Weights of a small GPT-style language model, trained from scratch on English Wikipedia.
Size: 3 heads of 64, vocabulary 1024, 4.69M parameters.
Architecture: RMSNorm before each block, rotary positions, no biases in attention or MLP, untied embeddings.
Training: a variant of Muon for these matrices, 189M tokens.
Each number is 500 + 50 x the weight over its row's rms, rounded and kept within 0 to 999. Layers, rows and columns count from 0. Numbers have three digits each. The size before them is the row's rms in percent of the matrix's.

# layer 7 attention query, 192x128, rms 0.249, rows 70-124, columns 0-127
094:603474579510536603544518482515476560539536531456553554521570534525443543569520463492384553492526551452496482517465493631505525446465505514495584391545454534549595488491502427412469489484493489524498585491472494431449439527424475538439481526483519557485471538433562451447496549566528450500479503457560498579477479466565532417513613572498417416423450419419503486527466427519464470552529
103:515408485459521549427547527462590522516457508437501463525441493518433541438461477495588524478456471415465584579573538599465496510576551535485589506481505489489523461529558526476390589426473496501572531429465501541492473532525461482504525555508425514459515451572548403502429507498390573401439534422535485485602443478519535594478533587506513469517421428514521578541583504490502467543460
097:478372509520460424492542490593594471502503385520470589438508473494474487550535562445506497454477512578488470538541513437392480452511560471544513485465455463470536417447534458475492525466505435591435420441546428503524483525482475524472469492450524519574488463464375495507551454496534484597421556631494538475528517491509431493335492445443509565473548525514461529504446566460565489513548
086:569504585586509601496482468504476473404430540497596503493549535483504483540537527519495546430408486563606481527515514509490481492425481499426490454451486442482475562561578493460418498555507513529582395526512534525477507563460491489518571590479511643492485445488518498571417561505457379458424472491489468574465527417445520443458482501570549486522505490466433382397496515463486442531477
088:517520416555482464434480466522462471479571537584538543504445451442543459556448492605606520403564512378512568502473490546466530502559535492609468510573521508499474437499488404494604487422457554505515558494457484545558454540454427483495444490488481496482510510382469587448466527505478488514494517448480465488477594440500524532522538480595371433490536455536448490582497514546551384444521
096:492545576398425485511506523468540510469447468508457503531475466436527428484499549413471511475493535544486519503508521456472514531460551570519459496432498590482563462503512522510471620471497510528531401509584466426466528591562408526493517517519558502495468475545509508445567443431562369486508405500392458468497421570444558506416617538477492423521558506494509609576623489472490505561461
095:535507500481525511584413472538437467554512563476430480502405549551546559589558441494561419527483514540490499435467490477487541484466409481629490519518520516370546518593536563500540436536445485472588507551453436447471478455518514504368408544543361539531514593566497499450536469526491479446493518569504539504450468504521442504598501528453554457531501562498539508593419450455487488495520
110:484489533420520539546619509421469501537437525436530443542465480507454604570492565500447496451439534527530461486525559473578606479504540492486478510432488559460505598474538535416452535509495531558553497507468558457454523398515581500486524476456469565425465545482612498489514604454543504453573571531532513447446397572567464406445472482533480494486494472492482442583402548607482458529540
086:396461550551495449432454503511558480517455421495456501528417491517501485550581512468497510505506499493570485584507384537465558459450536505492502487584486594552500515502482473526554520590554445573434448475417493406499489503445412476527443451398567513479471453508380479512617476524532500522443416502404451498408480517509570531491516454517472545497544582485546599623535559532550539509487
103:497421603515577534532561461420576484497486545415438471565625469502512496517567485444490479517543418453474513532523564531469533511507570522526583419461490524498586469510494462561447511526577410535585446525445469490528551610509502527530517509528499587417543443543470485461459362578543528492463500498533475466579396522470500515577482569546505395502475432529548587482550475505487436524485
096:520414520486468527390517510452533508500408457502451516475469477485559543476484419406446493501575511445563483560531534501420577477584520487510515478506471534507534510471530580559491578554490505581495543527458495485469548557565517506520529561529627537458435444548501465493593468487502606530461427408419496475526529507431575463556544565423466524562502415512518573600545459590561407557546
088:494594481477527526439629485542513510477442504535482417480483482458480537442447448500491455459449480507544577505542494427508515575485519493584540472466548432407537495572567452522445485392342568474504500598524502456540504491571472513394414489481587467551509483465504498465494531350510566493432535561499496455431473490456578537498442579468495569435431473472557486488512548455473433488490
097:473501576417470422403524535510531468480441448536465522417530579428520436449505528476503568522529463516507478478537438530544533385498512518466555487472436511516562438461465491528478518516502463561492514508468425477568476585559517496582639464478599524479513393537494501456465424506508493537511409479496470517603545518404599541548504457535449455450595415505553474539606612524535475519512
079:531430546508512528586517537513549561441516482369513568434512488601472515582482486506468540488504547579444510563507539478553460448427503441404483495443555578526584470537470474491538478487508393518472503589385444498562499581502412379486567495508480489483536460598523538500514421406560496516564526554492491588547486506514432525542545510497527485513535560533438474379478570455499559526527
090:489462505504415422513477557551546590525541451529551590553450496472454538509486592482436594537462462530490557498523454420520536497468558515455526479431383477464522476423551466431480543414510543499597451554602487481559479532485399549460498419462572470498504435384482496492546540425512519518408510556443522424507559445511534486437493451495469543447580563484493594524523538484448574579497
099:476481489425562441582439403520483546554482547498577517517500549461541501478516454650430498499523487548580580527493448498464491432552480469525461462510543473516401388455575549498595452432428485500551386490534604504493469537451578512523507500524416466511551513550539472450552570464507440607397492433508530521487509437522529445514456496562523484440541446449534429473415474445520549509480
101:481512572502544528517620540437528563571465564460434467474496429487471532441542460513569443483480369513486449491473548521481502485422417453444574432508567492416499476480536463519598477417504534422412497503456523441464483451444550514457514434456530466394488640481506439480544491418450477525542498487517514423559464530535442455469561615517449500457501581563523525567448468506468539530566
110:466477491554565695451513573487541494588438480551451547568408524493542496457501457493584441504400424519600479467518605504474534517453480564507580407493415430508527556483470513476460567479478452489536471493483459391471518512505529508484454482489496471479492455534481636475487498491528475539518485514490571445454428461559588488509457578482467546487454435430586503577530475505422475543500
090:514508528594399422513471519519522445436521418496467453517435421505519562491451584468394593440552507443422497419556519498557538503510592587519510476494485482461519506538511534556431604550498501587517412488561499424580524543551448450473451474533536554525490411472521524546536517553434479416509474545531532472440571575530458500456490499467465487452520456526539515519618499591576400544484
095:574505501482524514464475428551632517493579493464402426485553503504491456433541472428527429526471446609441530476516493438493543439436568539482597458457510498477530503561505498506487475505492530439459508581487349558626437443541433526479523437456441466556449561548424523508530434505405535445516456562485498495517437483551524472455522524568558462509542605530515526557560498503482610525495
111:452530502504475541448484515491387538574498532431481424498447502522472521521521436457532441490494537554436423427468535525412501477499461496414543554578459354482528495480447486516550447574437399480490423436564512564538587522448485540433434454470463476498506504500511454460457561609510388517553431462427578633444473534537518531581500545470477492491460472399493491514518530471559569484512
123:512423449582412415513526460510564554451454469467469519485479480418653465468600505468618467560539501527420527543514446562586478406585437477560575584591440516468596509507420494510575509468500469493415543495417467462553455435483539561506502505493608504464477495438425528522517456517464468478468538498515498527496533417483479478533492475491424464528537542533489535480556420507471542436551
106:563450452547525380529453505528532501460532497509441581476475458458479488516422416405507565544571544501476399495410469444522405537506463482556468485427479451497467484556504519464585500433441428549501473497539439439479461449514512553549555529493453436581448557541357490476464480410512515518530517580537535530499467507528435538473443424493537626512569523513534427476439459579430430532535
111:448500519553494485528588553438494411540495450454499533490382466493466434468504459452559479527490505535483495500460483534609557543522582588535512499541468431530497489436490429569548523439499530339506430514497563568528592504521496515506549459592431490443530430416465555478471467463539511538486440567495465426473475359452344545461518501483442521543535514468458499573572512524520513526464
104:521555545499457438516487437510433559498521532490469523412528399441421458504543515611601493463530511528533501554534446472573383578463482446498448570507564556477419462517486480577497591492364424526473473530496593545554473522461407468530535539528452481510522521556462505541563499495501559555566466507443528402569539523555419515426613580498485506546483496475421489461508429522530536517518
105:501497467569502463535453564549526570544387482504484520426505535469530475570576518538551526446440542505547448471414548539532500477517558518473459511581478338490470510542505525432527521504524530453477438494505496456462486379439446575515556440437519463475507568380530562471612515458588466509490466504548463585456457473520505518579499512520474641478429521452529439505444440563554548583517
115:531497427549573498519443440455608473492546386558436462488487446534445467592524494524577519484519454519516441487582541538450390523476535478519440499471429539501458497511433525506436518567456492491448429469515548433486386562434557486446546571542480460487524467559529497473547475565438365586547488516462440436486555553535497457559489507458520580482543506436567509639512569506553484548476
102:561486512534554490567486533441426583457532436511360451558477582576505531495519471422441487515513526548517517496558511370420551510437461518554507457537598601541510495454530581528461535590516441587494438486524439569528520505514572487537464537486428508574513460516480420466596462465419483450519571536568534568476474534507544418480545508501537580462505505455520552464462543514448527598564
093:609460415516476521453528481595525514547500535396469514504561521527514533455488513428501517520541575521483586522455520443456436431543560465556514528533460542533489585512561496417533485551410499464536544574475475536482576396493419556556535554512494431487436557555489538449523563580576546543436571560396494489550457506525515502576474481515483473512529634509440449540418423485540507489395
107:448453627450460464573482482466564555519483467432539524540516538563513536591502439623451519577464428569491475530502501553491497466511546427479439424463536475498497447512477417447619491528491573526444557441560477505471481470555537530416564483484503476445499512454512452544449497517473510525478585449477481601538511526497526387541514516516561565504495592473458444450368513430478408469602
103:438614615553375554463463524542548533448447514530492521583551530491515536529619394487422514452535480494408531572535564519532520479505536487483524494525552426465506477605464519520484483540493547568537556505498532541459483497567527460483392472586511504435439486485551446465453462488495486522572473530495461512378488500480592436571457482439567430433475524542539538467598449484491578565506
109:395600472538544613521548518442458449493453505515491511489499576546497532486491530614525474490543522460470569489515518450440517567370497537527577470469479512441452496426514491447513503467497500440524522537419564496534435501511521382573410466576520547461628437477565506489510487540508460539556480424466554563468629443448433555519459486473476436460446415492540461460543535410532535455476
111:437449387540512521497578464508603472550532475586479427562502461426534433344677518501601504590458491469522501509491469510518461632591430418477526491480560543538503554512433447492488480517517476489452453475510512515494481503490530573548473533465525508480472525442468451515516436501464518487553437550478476501573486471587514448524570495534553449509514390560478493525513515462467440466600
117:552508526490595552522442570490516522514512508596451509500398466530502474493495473546516538497475523401557492445491477496616515482583536423566495475508517421541427402575405523478506591514408557474452503488513475492464467528526474496426487437499476470456545527475492500523469486511488522500516527509633501500457432607486503575480472512449489518573493493463472444458369587456468360643476
107:556472521415497480493495514489447565434417573474480478498540576444558485499467530451513505462490498472506493427501568545499513468559536423443508557520546482548506476476419489537575494580689510483559558559438486536504521632471440416451467461505476536427483500526455583493427500480461551506549469478580502479430491551395497501442536432499565476544497473460568492572439531503526488473335
103:492426538493456526480442518464548471506554579398495526407491530523593429553485500508510419524520492582376473502480488512539490419483471473499520514426483443464532526496606416566516421469454508456551510574449518430452512427550602535528449450592421494491470597441570505510463500405472541565534574530583517505505474449515486472516552491479491470558434484531549505433552556607448479435584
101:499468554472462544517529549519444551466494540544422542497387553500562451489492585539455480503475571493534561466519398562602561513512467430507517473425482435419654511510449482460558563528543569490553623512450447508485412426536451437515527453535498496542491508455507542512430514598455509551466541545508528496599479445445531513478532521501471517464583520431380554444504586437481481544518
122:424508420525523433476477520497580540467511439553538488486523515569529578542519455589404459539517492549454485598530535495529528415457489373423465491450655457468510534592509481501492478476526589459485524454499551534492496411483574556514443496544359433557502453479454441517522489587455494489511486512490463476424519587524530435515423487501578515508510593462504417508440519490539518397479
101:524540501486478523543543553572508563453441505385584533463487492548561431524480498500394540491487544424468546452482479564558534475546446466401469546490510503437473544501517413490603508479469409427495529520432512445483535410440489565482510496543565490534523499485532544478538487451542489452487410496547423558525459431468561386585568467541586583534533541513474469476444406488384403514445
112:565616481508482512503527519528507526491483539494531496496531474454428427532467449555467526472428456498595461517466510494510557448581503497474584612647459459553469431481562528531396544499437534472512522623509598500469489513442552480527436482541531462522486524416535467489446557544513503490594468487508522478451436368427539421541590455539487558485563444523416564473530498475574526436546
101:467596561571502502478509562547616521365503431462524479492458529570433468490573380449469551493486500654532484507615582497502481530531419445471535495484486495596528523499457439465505501491488451559491397467434535397492498502533574519474421504508553480435582411530538565515525489499449488454512556403466490567510508476481554496499467565577449457488596501501529523467529476450523466483478
115:471472533434389560536570472423444506431508517438431500523516519542453521517467450431438449567541454525468473432462477534549517466485571412527520498479557613421446538455535462561540523530524477448465424574479420527457465516528562448524505557563529438597588508565597503593447476558495521522519444522470477476570445458542436537468479498490562457483470491522493589538615518501458492640526
111:489534555465533595548422478489520399508510488495412427483517469487484577502563544569440532375518409538441495502522459525589487521543518435471577564604562524481547545531477443489529457492447460442541445541474553500502523519452398393544478552548573514538581524499457492556540385532492482518561493411553471487563511501582474568499526529474418467446558477583526457569581556505520472529448
115:510522464433544518504532552476471520540443580410431453554611521483428477573463576543508565486497495535531485548434560512452507417520483494493460504507505529471482483408527529508388597578556489567424560410515600448538450530437463474479451459562643533470519460566533515589559494574531460525503453523374547552441548482553469443541495562482540440453456456451504514421473525471480478474508
105:495506459482541446445456516534545527521545485481420517501586457504437503479470599476576521456524568453526462423478467483470486482557497527501453523491440574442514468576457546487474501522491507407502460404443538555518513508570422549453423532525582464494465504445424531463586571492446472515532356404472452528460461507516563473538520301474468537510523497491594538592515458543501418434456
108:584545592527538429532525528425500537575474442466538518377451472507428575484498427564517470423522540570557562501445464581506492555484464535539542514513468420503490482501494565550527477421448462509451474394456531446528452437417527484457572470466504553451564516498508486568570580522492452433549559528454469624546544467451482528476486344446513560493490507459490516427526427438485572492525
133:490491564430504438573509492563582508463501458464505528486461520551502531549516552569532513506525562643474479473496551418472449538514424417439452485491500530544511495535494547458442478546427512478507407524528552541407485460575584577561436517612556521413513548443461516548493429518364485521520406408497499419566553545461523477558449470418504444524497388494482503487511445533463434536535
110:488454532471448435398482425532542584496561493461532569521466519438514500417490454516464469554420464476511660485496482567587453627521476573515617505505499459500513466471418513598439502514484458570534627507530548495494438518514489526492456537507462495561480525507536540549464402469455509498560479511520488477536571427494420397504470562573543575423482527565509494552538436560446526545514
107:554569515459479591467413467559482507461469481539480478464544549487543402427518498590523523423514509552529515476467469568490583634428490571488514517512487535534573546442507478473574486585497490501498540580467437537512536481575418463487563519452464500528508432432451546513503486545453446362395536471555539508465512578583551458564557490399513539475471537542511414506533417547552566511572
117:473464460579426500437424490492487421528497557541512561475544501469495449405511479484491449544408402471550478505469485537582515524417566513500370485457590514446452524449431320547538414492572540454483444482427550586491491506493448445479495512481481428443591497424579459510435512475570471550507519477525410460446535464491535474492547535515507501498436477513534466580470569509533475534582
103:426513410583422420542493494566567531535481475441495567566511526525578467516532543506508492498577533514520475478487509602498474528424495442523511464451563452519549517419560494408510516508514448498516474480520632548492519622524553499437503434522470531604443547471513529466521537438533464609523389521480523522555510469488450485595471534469600616535452527474530601452431512462586529477545
113:432475533515503499473410465529545470481464381566572627460510597471536446461506484515512565570575484395486491594528538424503486446577485533439513480450531439495467503451488522545480454522580515572564610445520490475505484615516578424535488501490486471499547506522507459476465565456519456472600523534515444516517460576468470537448425405522557419501532552549556393505528608483527466513519
118:538545554473473502524506467531525401461513468512508511490595579527447550552493501505524534546446562452508469481568554467519490451522482598456542424416480520519502486472335471518538520545536504440487419515341493593527436486490530405539530486448393619451617503529526489496500448531539515511563570503450491510514485427490513467454505451548467506544460523571570434414465500596444460524538
106:462513507466536624502447541460457385431476512389481451561557510506492421519469480463482516495490576576528466343508511417464519512502557518533487519411488643508519471507474506458544472471496544507432516520535468512568530579558493549460535490513488505422507545510561543477526450452531465530557543429456418505441548479505402429438488494644448569510443406544523530493483502575467539456450
114:458525477484550513513557398578488431456409578511519580492463474516476509478530497542502500448461482414468470408480452497487627518470503373512474486567572522493434523461549488561530529488569598538474458525452549580416554434486513442444455568495518497463475495511503516529474516445484479436499345451474501478446523432507387528449446523607471429558518452548505555471552503540467468425406
# layer 7 attention key, 192x128, rms 0.261, rows 70-123, columns 0-127
091:453581460636455455445395576507472572548477562591468563502501531472402498517462531541517464440527518619465506510482396520542499560508541509598464446425523495525483398513518534548443526534446594412482464487533438456572470461623512502512487447541458519460504564552507458548450411529503480431498530514511477491535426457463542484550476552454481440564550462453471521484528452540468573547590
099:490504520491489494486489492444573562572564486484530481547510578565534470593539541487476563442467556504531540473471500475514520581472572438540493443510504495533572462497516455441453515530431561484466462530547453413433500477502547497534499540402564506628542502482450539509529571572575444477532535526524488447500392425472547513513589651519414444563603565585448516484525469562373444495503
094:500507451466469513492471566537423447540425556418583542483486475461583536444488456402532525491477463481467551500514531467554560479492449535380561499514501508551530494509512531522547370435495600407502479618429455476623403576470521548517510397452540489554452529610461444535594426479499511530522521510540508491467507479504537542512460468510498537434558594541508495550483491462505587597513
089:509546551493453498501606539479546512409528477524490595552506443478469542487497440553527452515562448538466429481556486425417541525443489543522482504619497503499511425498499541499545580482572549436447412419497414437540495483515505537439542362501524496539434488492525532488478498487504447504535535540551418423607436519539392515501435459471497552508408443478416504469569513519583396437431
097:496498408456569605398478514569507547528576513435548454456509465486500536454479446548435521490488544547477521504513469454489497486483485463553439457506589544544504484484509562477404478576546526551518534446513553475468603604531465528405537534579504461486442515542541578502453561540481454519417526569511487577421451496543469472490537494532476599496508487515549443473357509373546578548388
088:506564460444480503510564497528553501515482493442462453475525465541535402547536452503480530425486486514494484487494467485562533440467491534497542444636452389492486463478433428433536469515451519431555515504424502445350552471492459455517336505428515534472573481434473549469567451530512475606513463551511618442474524512515530462556590568501421438532567554456428445547501502478555533546538
097:455466568541530400629408572516475471447404509556423524501439523524423455529484500509570499526459452590476460525520443371527520449476477579438428613477535486508520476493543535461481488504507511505457492402588418497563462477517546529530502551517483516478447450549448501557459530445507525474508461448543473516522553512482604529493475408508559504437575399449543441418553466419478540504584
109:593573558621403440527440456427484422423458489445476490517444541496515514507485416501566479571524481579541483448526477446560601481501467420513549501416493478553487522513463536533444457513481564432559427544569553438553446470476544476592474513474452500570503471553477431427453557523529523512472586439512469481549508461509575501489533579493495461552552455435477469498514565464388400431564
101:375527438508514553498493519519491503535528541517538487487446453513452528494397415442649526535525576402444460520532525449498481478533476583437502456512484514480484455557493396625491418484495566430549550526531470456393466405426511510489445427523502445499491548446531481479470462484388458440463498547497589510518463535454516514588478485427488509489531535503478457500408427519577618491485
104:461486497502506489423448468517542525411425464542551508558460481499530489496442526492507601528446410449504550485425570532550552507515485520500424605442467522509540424458553474512402407499471527517469510597623440447406478448528403468504450539476531429559482498519454552599462574459544486548449542446478462468597463433468439429487503511575543579482506537476501413555496576482428518468438
103:450441396374488526509505435488516491536491511531528543465517505510438424579516458439506508585515566472543558563477541506497478482504537517425519423517464462424526383469469457509433476492488496476547486513472439470439569436427509530562455472488473468557507430430472485447487565476494349486521444516510513452444463462467533518678563513472422444442562541499475495599480516618522421515485
084:555403453448469434521457416463558412493498490524470569459560505443533447631436479514395508596483513577440406485546468499506474451546519507475455563570464466510511425512444486451369477514469496472478578511485471559474434529433399505596427561504487448564496458395492487486460578470566556493552495524466497485559454467525535464630551529533563505500543521431484539503491457475444500486481
103:485513498479481541459539552434546570502496441536492456541442460471498380493466493521486522512512501474496560553493585510429313518489460571454583416531468492478509437462438431455492527441562490500518467564463455502403572420554493441454490501617475466504504503428546474509519543471477512501472510494493520438470451556488505458508466510567386493472420700511438516578483536535551532484459
089:524530471440495483470510504573490463505445574500438513477613543515462420430498502484538561523439426524593498550496440470444511490517582585483534518441435419500488416429552578480482503498493488486520429515470491500485474474633443376528610557544475506565433514564440458564500573521488520481539498483496381450560441481495469518535530407563483448569415384479528482460546546580505539499506
098:473532582519523543469474512519611413449408433544567544489499417501502452462408522517479500503414560437644503503514514490483486449438463526517487455464485498485619534510539481525510503536479549435583525633437470525429556581522551443433524515647554484466494514467540499523518455587538546503499546479545566408526482563497531416576541453513496546477567567468445480515420490493502530452474
100:547579573482466437495478454425503463466539489522397501474431381518426617446467503586499531525533515534446497463461431436490415486463553469501601551438544526469493472485540497480506538514453590473441535432513459519562513469603468522508482545536547454468366474419520498487531518439443425396546482548472479525529442602470438466484494530445504467569518470489477476435509529587416582452558
101:469550527490467385574411453563572460515447519481492516527551474533455504471419582464523419541467406600492502414470500519601551503547434455549515562456476507528506401530495504484508428526462529473514489513553482471466431516469463545569526508484459511512485521539513410555425549467527525468447489472493424614596555478430578440530532447504614453414485413437505408525512472525501424526579
105:463539516568557506537528470440532547463513444458517510492498483510502483523531568474523491599496371438466455494506505517551591640469421501530573595598492570398477478513520440510492536554500628490521529490479535460420453461444553558519416506496548516576537544475481516419423565556536467529493482581494410550527589526564473580477444512476487447490547574481441492524485609539420531515492
097:548544584468550481497511467417467493487474515430533548458499422557505493518447496433414562543439593434487440509540539477597521506561554495491536486575429429472521513500458535501452425488498505543498467593441444534527495450502510391443468485507543457606562375409450503452459519416490469499426545494536568509461544468429518447567613577544496546469465578508437458553501447406534507545454
095:416539488452515469561427475602500452436401465459540503517438546441518541543499583482502479527407466469499526508515525414470598493461363556428443571530489525514481518607497528452589511495505576543520502502591427444550439512457521459530489478584482529450591498522539544537367567533500530509539476483544578426487549484488572490496428452523571434491526457490572458484529532434426511460551
122:491598569525514425596447520424469492566562550549438476512505466446462459518439474511509479511578435501553521601502563501453436539478457465563563486508460541587476485556486487525516558498453383445583466400483493497547452521426581502493549546562456489435494532554526406535441511427523520428513474552593517512503507488528543637471484555455460515447590501575457522557584517485477476578572
112:505409448399509483474398458583487470547555573503560518619438508525500532631497507528491478517428493544528532528520497483414436525488492557428473517408480505504578437498430472463479376515506503505530464442488479499542483563536484525424509513554426518467528509481586514576581479397445603529476346399488446515504506499444508493458481478556505514416426493525549484501511465499471511583531
102:415537478484544483477511585509483611526473496410439502469508524526515523438449492534508494444526490584549583482477483529477458535563486647452447555566495547600540579529491605447482439438485518543436526520421543455625540442467514467484508514468494501535547546544488506476511457527521484579514552455451513568505486514468490472544382477542496585544391470377488538543503510423519607555446
104:492567419513516437537497457493468466464568532473460476503632509501556484562506476513494554470475565491563510472476398474553507478506471503505518484484415484466445458636462490410579569465552431567549554548501480493506546590453548534498529462604509488487548532548490484642638501545579457551602469435571463556461434553481542495448491500522525505469509587511516391532503506482454568452525
113:514533492503548512547506538525577411548566591452415474463428421542454555350508444555463488524502540488504556517461438534522428482530538448475496422522567499504462448516570498417523445398432485481501361543533455599476471512507604558546547459479427530491515497526483469517570453486466482578488372478483564437550542481545506445488474489420516449469517428512530521481541396445500447486488
106:537564552606515511540490533464507543446418543524571582516531511499506576474529505513566494560550508522530519486460523464404461526484457537527452523422551439485456491525449524531487464569481524503552541451536515470525512552417525445569469417516579493465531475567476423446579433481428563517521420453570555598582509520431503560557484504430457624646415551445511570486442518505486481596486
129:511513574423514495468479531468393484538467538505536628453459585472488472474512513393462572496509551473443532445481543380447440499554468556481566509601453385464434466483472411506535609548495554505516486623480520528498595461583574486445457476490518559535605543523482557506494487534520526404505513513520532497551439454470516532512498438478544588498413467545527446452475509540484567497434
098:402454536523441409465440478494501450515534458472475562531421508487512463608465460432532465542494526495492468544449521486522469526521448447434490567466430530581521517554495570601502478541513474535460488567569451452546529447445519471582473643513541425425497494572572434438408434561491504471352454485488527483455520462542441465590472490530525412609464411482544477530499496537459514502472
111:476445561505489518538393472492522450487455513474464545483513570389463610567508521464549446430442437521479498500562488471376543485502513578485455450385517485453482558566411511481592490483492524542471474486454510447614500541586504571536571412556507520429434513480580496506526492495427458535517463448497357454460514518526482545490461367398477520475551465493583524469501497496483469467540
106:589563405566582447470539513555509492538540571463399421466523383408501509383536508566555475467445562443509575498417525522455513456568480501471515599501480477470526530527566491597432386592493516453486475439494473510548537414501472446508514560502500489489473532462450526417508443482453437529452438534465490526449400523537448466507499438526417506435572538512528531491529487487519575482416
108:521531479505467446519566604414454494488411539475448504521504398506466460450598515462504527463373587534519442592447562424530541432520515570467487542524559483542503520533547470593453487525431482576525498388594435543456528507444462436459523496471497447502504494499539484557540526489599579641556555519520527559494514529530482531497516434530511472497565499469383513459535526466407500533431
111:552426547509425626545487417494514486520563487547481451515504442550544438546417427481492477495555454510434406598566529532619484535414535465500518388532454503482507611497531480493559481534466441503495515466420460600530496534476489526448621532518575561494527477555524479528494531461511531540520507603540551505412573569526511536501492541432469405482534511476482383564463422517504515490504
111:489391527446557481394483443469437522480574472470474481492474530514596523483552509520472464465452498549534532484491540539417493536430530481470441530443593520541531467567471517528512520505531546480490477372527513547469440514468525483475443530556434485471538664531522541596518430427472610470449458515449399562517421507498509606431491408482478404462448480567565472508509468493420537574528
107:500541462554519552514494569379543446463496462437471482488531527593446496550534501570476528516363526477522454499462406466486479508541398491481424551563573515548493482521414546482513443518558518567481484483532494457509522495480527423502485527498523491432515446505467490425539467559459516518505548467488440487457423453558584519534523493472488602650412516515515581445443586346479558562426
112:589482500525525493464484519504473535416475456491529539570584506462418554489490558522486538489563448425557514533550497521486468515497487457481545501488534486496538507487469547529535459439597406556491466434523599439505491507560402454511548565527455523385423431538569455526507586473536520515466623480604438496484593460494644480500492466533538583559517533425467419493490518430511363520495
097:476477417469578497562576562528564512579461523512518508491541521480600539503597511537530421457521443575550528460444509567550420557513582481441385526433440421435515588454547568457521535521473485561598492489505516492429471545520494447570470484457546567568564471540429522612486540482469548526621512556491462546489439416462449447552549511462462421482510530512496534519596538507526511495543
105:521493416499534561440571517546616528503506498549517511561487490463484551434491537559504485472493559420455534511554410507553583524484480445450502475490517558423548489510479446567391449568581471472529407563400469531472480500411439521492502522417529631487473549409508529582549521551545543479571489460525462540565451599534475461501486360493499496578466580519489585545486479560499496458511
107:476504492493525515486601546476419446530588562434474465500528513430453490531478436466454485547508615500528557443470548441555500419556497485440530493524520478534518485400511511598474514517528407548484483420541533556575500607390540555514476538476423552482595477463550475523479569428465493485587487484508629444385500553506461465541408516531491541459505467602485529526475576517500580564484
100:561578503482488497436525562475492529460536515483563514539526575505461502507529481572435362477536530626486376493537469523507468540611478494518558531483469421442556563478480459546431451433582405381535511515472482511544431496450530535549521525586482451529470541502522529495634428491519496496573483481539412504541505504422530443460477450562391512402504481532451526519560551460467535551522
107:434446402517476481478490486497491481489471551537547533490448404437521485465554461489484482470477553496424457487508481484481444503521547467615421422490495478495386481418581465476438612470359509523576526511502531448459425466496408538466370477432478454481536427486490400546529521524586479497411519539597501488455534544494557520487536470503474472516437519543467529550447615604524472457477
101:527461526473424474487536393479438525515614584463533445524569482480448470525501559454556501503508479530489343591488480426512492538471458588520577516554474492550483451490484498494514472532497547489535551488500509508553517560548480451498461525582550512527526503616577431479527341463415524462529511469535600426460440483540506536532525560580504534384435488481513452379489505507512574533553
114:527543418517389565506476516545486447502514505586488432460577581443505428529472467542434538484529417502493508485517433472478408472531411466497513473477505542520489493597525438426498583489486587482475593531454525497524485457507512532441510689437484501515461500474477459523452474440468400440547545510570450571480551447455546453468473473480560444487561367466598543538485510485454467422497
109:500459504478513474507524506363488358494501540454510406509474509559519471449551503474519505561507552543422508536542494429543491454537435419524559530451565373499579442439444389433457499474494522520512400536482587641502467531549529518404489501533469503552440562599486544576443481527505486451483570559564474535508515505410562500484502477461504518464553517456490446512486520421423456439470
102:604439500512434602432448491520427540499519551568590537552561451429448446413526554601446580465491464509521459455425522588532432461568530487547553511527504465497556469478508467571532525528537604531492468530512430498545459446464473476480491465547524557506543412454447499558456516526496386396426483529592481511545526445580444576471502561506419515475493522483482527544560474591453444465536
119:614483447435535445496487565524450456495492551504523603468432571502457524433518475564533410533531516499492533430476496499473474584443515502471462562511589463493621545529452405562401513498544497524492490398407533504479482518519490474487511557607434527460486500530510498503484564530491511475488552431492428570532435589476524534532463394395474574537454508474592461379515441521412528461496
114:498470426477526496517434557570537466543495548547496491443483489540557446535440560587506488526454509453517500541445575454495500498581479489416574400460454513543488443565442519481439528424445579445569446606521506498535443536482516458520500488469607451445476492497540474480583534593468507448470455485447539468484541502576582501577528432424468406462477473410526403590624497513505520483398
132:575456518479555474412491516487458453559498473486575514462531490492538431534509458440559517542507478498604474548514480505475444475542463462403438389560540442528487472523501434476478546414523534547470479587478495492476449485499523391417476508472575621626572422499534577467456502568396584494453428397475526478459435451542515455536557550520510494538491510434468498557489560477585504547412
108:550490429560491461502413434604490527516527509455457464559428488574541489427553487563575340543472604611463534467473472503525419482573551548507514511584508556433435473397464484484477531559411443554461540441534464462551449524454537455424491431492439464593430493568565533556471494513479470431507453485529516580462488539575491513496521480547577503466540431494516449528566504513508515470541
110:506478480514555470526508486537621482498418519453502512522458620467410524532476470394475419499552566538432450561595566557568439507546435420458497458499525528483549431521546435498519521552551563545498490530584527553447487408491507439487566458522536453418498518547466532443449519533473488414479404539455585503477480507469502460464412418389524454541614519517425516540537459440443496517530
122:432573528423543503462578430455484510438393457482564559554533534588559390562511490464466567519523474533518503533529570547519507504450473488522472489531469409501554466461521494518458581516441486480590558542450576475417590518478524532519466473450583470428588558497506456559462519474529427594560594464520560550429500526514522521574574522508484517501561541584379452463412561529529512484522
100:530470550451456460419369535569371510524409560493471457480566449467520529387508479450526542542551494469494450487472485518544481515560579568558482474438545523460570566555484460523524505558559484476508529472465467614517490586531490438472548587438453554508497472518410421505555397467526491465555501534432547623447465547491489605455560510494547541541480512450550525418485537488515488570454
109:538530533465478501512569474483475528526527427537545437449581514556511471555451519527517507470566512681538452541466528506564440473445544485401463427497562488516521518402442552497587532523499534489543396384592529539533596523532533473507503527520530460515473567400513514579503598453557490536527597519505386416470515571499497552483435498518512490442499486531521419536418527518532455574504
111:476554501601500556526499535486451452479537439496518451518448553503582589473487467531543494564536556522360435566592444539599475453347526502520448560422496391543440566497422516440422553509562545481492490415521522469501506466480532555468526476577488465466518576484616495482538532526486505493575496440538522462490585432461509545456473489527506475483402463511507435447556548589524469487528
108:414566526487523569417502505536496463496505484534505556533521510557576475567460546538513507562559475518505504523537576522496496450506468541505524533557470554535482516506464518516569506464548523520431510555393525551498521393464461424608493593477407526481497442577496427534407527587569499452539546473547513437561441410455456436370534451505452459468529515525499409414502563547408521370478